{
  "head_dim": 128,
  "d_mlp": 896,
  "attn_scale": 0.0884,
  "lr": 0.00493,
  "beta1": 0.9,
  "warmup_steps": 200,
  "schedule": "cos",
  "train_tokens": 458300000
}
Each number is 128 + 32 x the weight over its row's rms, rounded and kept within 0 to 255. Layers, rows and columns count from 0. Numbers have three digits each. The size before them is the row's rms in percent of the matrix's.

# down: layer 16 MLP down (transposed), 896x256, rms 0.0398, rows 513-532, columns 192-255
# up: layer 16 MLP up, 896x256, rms 0.0752, rows 514-533, columns 192-255
down513 087:131098068101096194155139130112126113164088188132127109102127103153096177129099133091093156096116108129142111116168196136099135123105181149193144092097167034091099139180129141135140151137122098
up514 104:158126117153142146052146177168106140195145100102137116124110179130117196141168115119111129136138151159073090124107133137060138071132079116176137097137185150144141156151078121099073119116084149
down514 099:131158152143123089078064150148095112124180157124122163100122134144115063105114173054104142116133099126137111146135173157168130141120089095103198152127084089176184117138168144143155129125113107
up515 096:145085086119121091210116157142033077150123134109090125151129158078141130095136133127104133126145086083121110160173095125060118134168087129125116121128131160142124109160106150155081147117116116
down515 094:163167169100168156092060125114101090125144105112143080093082166099064128180062157139095138075131167109158148103144108147137157126119145099168065121093167090127096117084124078097115165188155156
up516 101:172142125102097185162064136190098092091118122147156111106154125106160101120156103098102118151159112125132122132144056162141073110150116160172118152142130128113152041080127103099139148103097194
down516 101:083088147169146082072130175080131195149092183131109098119086141121091080103096099155090135117164139117159137096088128108126095217117160068090089143139148138148105128107120100156082172092061130
up517 106:062120137114110121100188066119140192153116129125101170129111159160065152150181113111132187102174129140089142140085130161168155126138160107065160141088154032156133114143163184084038109111111156
down517 104:132093141139148115122117148135137056066159184148141072118072106136154169100178137125088152125067136160152127089148155072110128104180171143106131109162074170166143098108121058143175143165160197
up518 095:174127091112136188096126168115111126107123174106124081130100138172138173157115196087112179143187137131132101144150118147101104138122083135166106114146170126148125167085123128106192098174170078
down518 096:140123076131118135078122158104096101125169110157091169078145125093110074180127089101134153110060135135158119144161118133137122112067125195077078135108146175149145103153127122124099145082119147
up519 097:190170135134117127130128142150124087086156118159127126125097104171179160146172106126152106108146066125138136089084126155116136118102173098120140102150169152093112046137109123085066086110128159
down519 098:132059129103086117137136159094134093146150141158139141161238151114084175140139116096170104126161160182096055077130116095143148154119157149111183163085119144117136199127210189128128156149101112
up520 098:115129135106058124151117114107104109137150137078195128159168106088126139138139152145150153195117109124090155114133142153153152149118062128119147104131122158135151106112050090148085101159071108
down520 090:120150133129145188139124174130171166144179055159130150188129163182134136140148084168172060092110110123090101136117146113108139113168132094208078119119087091067091116116155158082154152139205087
up521 102:056120091114127121112118138141093121096086189144151080108174132173143149131108125095115131161117197161106135085145104109116178115162114148132060146147104149121173092131156142118091126144165144
down521 099:180155132123100125120160128161168090107138094142144154122171160115117117148123127130167114155128104065167063141193148130131152115101158105145148147132115075111180170108091082142189082128144135
up522 100:160127092169098132133077112146179133146088143153071123247230136164125090148174160171150104115129113097083179106131153137140143119094168135135089133181125102101155189104124096135169107139127103
down522 098:100117136149115156124103072071121139125126150101146151070085113118130057114149100134114211140073102139139108160127137162116132169066111067142208147113126117094123094131177147124065147137130149
up523 094:087094086173103138110153135173101128138121110111123164163100141187089139082158084179113112085148178137104126090088148146132083149165105165125138128178139072133192162139138082099121129180111072
down523 083:146191159069104121145186078109162159119119165125090102172142120139137084135092064115158146175136146165118097135139140102092152130130108181079156145112119184113088156115094176162119123103144110
up524 098:099120090148122113147127185137096150105125127120209130108163148054063122126148111133102166105130135100131078146156139124176167097129121108120088084154156135073169096120122161164133131111203146
down524 100:122112115101134115086214127110199141148135138113125119160160104129124153161108088143102057132186108156133155141124103127106136137139122122141140168147059053133174119149084062165127151150127160
up525 100:108165083101127109135085175136155134140086126149094146127124087162130115109146174121082155077180105136171132098110092123094104158111064119130192117149117081178155139099096078165076083139096136
down525 098:126145103144194131110054080152188115075191137084090160141077129130155134105112103128169131086094161128143093112145159120118147167196147122096187124153071138111084108120133106114173144117189128
up526 092:093123132134109104143081079167164052128132164186100073143140097143127104104128222147141115126068143109129163103151152161147149202123106156181123130142079075079079131067118077116108169083091127
down526 093:125195107166165180095117141143091159141171129100148132144127162079149168158137119126093095095138094112114139173174129111114110069163098121079133141177150130093141113158069154111132119213084171
up527 104:179105141135103081226142112144166110120063142134126130124156158143147050103099136089134121096169101144111141103125077133159113134130137127130182175137109115166150096144099106108099126062172177
down527 100:125151144131130156145158116139154105112142127170130157160065075102122154088167134078134121134123134129171116098104171220079183110112075168114101066085198169182151099145132093099103092101130178
up528 102:133106122140099124119140154114121168108081133122106163099107114110146108112102198179098078132097178075207073100111087206157170194126135131139123117084075133104148129162130135116083154134169116
down528 098:133103150159166126109108102126152098146153102125146156176166141197194113121178087120145123091115119166103204203125123105078106089122115143106137099144182150118150154113157084133189126123095093
up529 100:152124144090152142119069119113199178128114080128154101117101095100141112151141185111167170137119107117122167179126160130126116082113154139117144192189178080076169087088147175185102136121084131
down529 101:167090132146072161106170123137097073113069174114116147133176147126127136153189115135131106139156117150089072130131124114082102125146135095126120075142094166128120113126074077170119128110167167
up530 097:180143133124089150112132193119123099125152094141116103131122167175154093126181175209114157145136141148144108172110061079097237130109134115143120107153075127082071117161087027125136094120118115
down530 099:082136130165087151179124088130129137166051153139128149072138120153117099112171064128107089121145145129157154141120166164154099153090176087085112123106138177072085162114147090100142163166113162
up531 102:129117124115094157115121105101111125164157099108133068135077120119143127110156175171131173119060121152126098154076087170131114105108094120130178120059145133064139151088141075141192108118144154
down531 097:112124156113127110164132138108135117036136104122096135128099189136106107131161114166133123138132150161087088135129127037103120123170148154162105163141092204138128119123164131062122092142161113
up532 100:101130151154201159231150076120139123096109162140134102091090107119169117144137142150125120139136166086168144157180179141093196131123114129143126059122156140160171125141126069078131169100146120
down532 102:200150121174191149140117106183082087106163135119044133056079158126125114102166112094169147155207143110142061063129134078166085124098120156204097145162125135162114135168150173155175111135106103
up533 103:123141123109126142144139077132137116077077093142128151129075063178123148175108156116141159079131131086171124159173120083139125153083083136128090162089223141131110120079083149121163150186112119